Weights of a small transformer language model.
Training: a variant of SOAP for these matrices, 120M tokens, 3653 steps.
Each number is 500 + 25 x the weight over its row's rms, rounded and kept within 0 to 999. Layers, rows and columns count from 0. Numbers have three digits each. The size before them is the row's rms in percent of the matrix's.

# layer 4 MLP down (transposed), 256x64, rms 0.209, rows 235-255, columns 0-63
076:507522460492495437457457485459515495492501508532527511454504461496470498515503512498495458521495481506491525473503500550501487512477490548518505526523443489537487465504459500506525471492508490
109:436520470519508485499502479530505505501492532507441513460480503491460528475480501533469512506494518521460530532458504510502512503526496512538482539493466527492470453500506504471518471522465525
090:487517473491496503449477486534490450480449475499494479480512518484513487493492526516467555491515478502519532517480477502478467518514488525504478500460489454545528525541449510464513527495494478
129:538485527467501499545478523478474518521487446483451481518504502538501500513505516541533494513493538445501552502495504491534491500493503520439518515533492470501535498477520487537503507519483478
117:534462511495469513514517465484512492480498523508521431485484493528542507500484485530501514470512488527554506512515542467472468517446493494482483525510507518529510502502482457512515485503471559
097:476494514519499512483522438488470469517490472502480505484471480502538509518551473503525490517473525468493460532462495457542498504553518513512521446485522467511512512497494532534472525497497491
087:484533509487497450471451498460536507507511494509495445492501509522469527487532452474517463491495494447511503490540467496493464519519539487506511512554500481511485519483481515500508541495542498
088:542509537505503500541500499484500459468495513520498487463503492462507489493507536491464497501466482489474481482508491542554488547505504530518474500460538527544554543502491504509527498462521502
103:466500465507475496506492493489452525524510492499537502516549455490512504525501572499530506499482498495465480479516455514495478473471495519502488492502467530464513489499480476487507485579466494
086:499482514539483463497482507495509532537510490500508512552512526451517515491474527474521495542457490553496506522528527497525507500493499543501534507514521531496554494503492514502493459555457483
084:561513482512493504491539440547564482478516475494474513504496528536478469498535502483492496490465552471504501528513485493507522489502530461524494503500514489547490481503489532491484498494534473
120:495485508478543477482471507528492456499496449489480463494469531499498538486556520519500488537488525497490495486498529487506483503512481492517494488434511533490488480496526446507497560493458475
114:489493506527526533498486466483540512550522520511529500513492525474519501486490482535462459482451531442484521520470492505517499485486488495526508521576506497532540489490480504504518491475531516
088:535528489473486499519474503494550464507464474540534476501469468515532494477479501482527480547512477530507515530487475475467530507502539462489502517493508505507518564472495494533476498537497478
097:468454502484524469459494529536475474502512492491543530487529502511438504512518475512512476533538478523503500528505534510490495479506501481507459536470452488505502519533499436502497517532502496
103:521529486485481524477539466501528492509510497515478528527550492511500525484481520488518469534498504505503460496556497497514501525492504478564475439492545515471465500512517491516473544527521481
094:518487507547507498465488452492520453510510499504467494474525509504485435446476515524515470489532524498549511471478481480481494507494511501502485526476510467530480563479514512496498528488533528
086:486508461498527469485499512533483510536459519468450528475502452536474456502491481461500542532468483496487443549499481497517525502496502508509530462484494500479486492543501523523481498484488503
089:486454508494491487513472544486475511473527513493490534489478428476480510504500534472478483531532487512519489534535512509516499538491460533497519528453455461512487510502509494517506467548502493
119:499464503540517495535495516516487452508492493492478476507471532469544488498508554498515495502523508547514482530520489516516553546480533463524489489486483507499446491527486460508489466538496475
109:475516542498525503507498502484526508499464484525502526510476455494499528467504481522440498493489506502484469487448484519473474516529495463514538494523544507534541509504489479532508510447537544
# layer 4 MLP up, 256x64, rms 0.245, rows 236-255, columns 0-63
112:506490474523526514468506478503487478541514496497447477467469486515533505503488487443477526505501540484463530548519469500521476546566477463510485491505473475513489510516512465495513495487492478
082:486474541511486499472510472508500482509527487514503478531472543490495494517530476507487488477498503479472522499506514479535508522502483554525472513528478554501506414525490480522521503466505557
144:514498511500524512526529477513505515547516503480518473475507515532489502500459527487487559546496511495526482500486436517516495500522473490500471475530548531469463467519495512508483513459553515
116:561513510461461475508500520502506499525530469455490471506429486508511496496446518499491498466521514515526488515505488493515460503491471465527476515499505525524477509512483517460540502522545519
100:545488476545514499510512467530488541472504514505487478502479492505511545493470485464503495497537504487497510513473535433499514513484547498501507456471506502536486477517534533454484545509495467
087:513487540511536492504526521540514485506466492518488525551469495460578467525483496490465493467511524508535492523522548512518508499488485470521537487479512487515509542465522511511503490465489500
103:477500441516506446497483538506496511517512473488483506500503534528553497490514514536537524500513543523521505492468498514462512487514554478468529491494457477438481489476499524507483525509504488
111:486534534465471535503531493478539465510468506510466507501521520474502512499487503519477487493515537457460460484498460506487520484528523478493469522545559478552518472507509487511504499530526516
082:484540526453504528517512484504550501495504529514502499524476492525538521497489484477480552514525558434507482513483456485491460522523515487490481515531501468533495532470514484473497481503512479
062:495549487505514499488495449527510487480526529510466489500548466493453493507505473543491501493505536490521468502489511541523470473494495495542501550477492524492465488539524529518499551481514534
126:516517461458533545496512502510514476475503534508488471500472497507482523488456509491482562511476489488488473494470482525533506526505471469488516516517540489522461450515494482529450507465510534
115:483519558533475470476531494506521498477520486486509463521468509522531493516523453495520474453477496512514521477507474502506500463528498510518464555478521544541510510489455465486497524485478498
097:505493528505450569499503444526492516506526503517449512500537499513486511499527514499488509459492495454492481435518475483504500474476537530504485492514517510528507451512497509477499526533472493
088:533465497498513496491482508466458497494501520491514534464507501554448468453542472527507488499519550474497515532459501517460481503482465485466511509473515495511449520503472475516501503493528505
079:548506535530487530533484477522476496516486525474477514477523551491542494500532519494484491549490482513533475479520498502498489494455516528533495494464492515488499439555492466500458502496496516
088:517495518508515512511529480534561510488505518493492526528497496496452529510493514489470484461472511475467493492510528459502477510488509491503567474491494435499546444476512503481521465516516504
082:547493481577484471473549515520478531519499461493520509487487481493527529498474532474473525494514482505550506526521516470524521522490476464502516476485457495541504487524507496528495524519476490
100:504475462501497503500517462483533485499481518482473491519484540522531481512474509513532517474503516506491486480427493457461495441500534487465491459470522492522541456504505507496494537471516507
119:540485525479519539449509510538473488507517478531439476477468492495513523515480479502496519480555454507506508514513472455534500527517480478534498534505509535506474462496507508472493473475511499
108:491466494471440467523511543480479523478523517504508495476467510475521526504504451491456485468518520511557504531532524510538517471491490488512501550498516499497462508468467482498490543496485510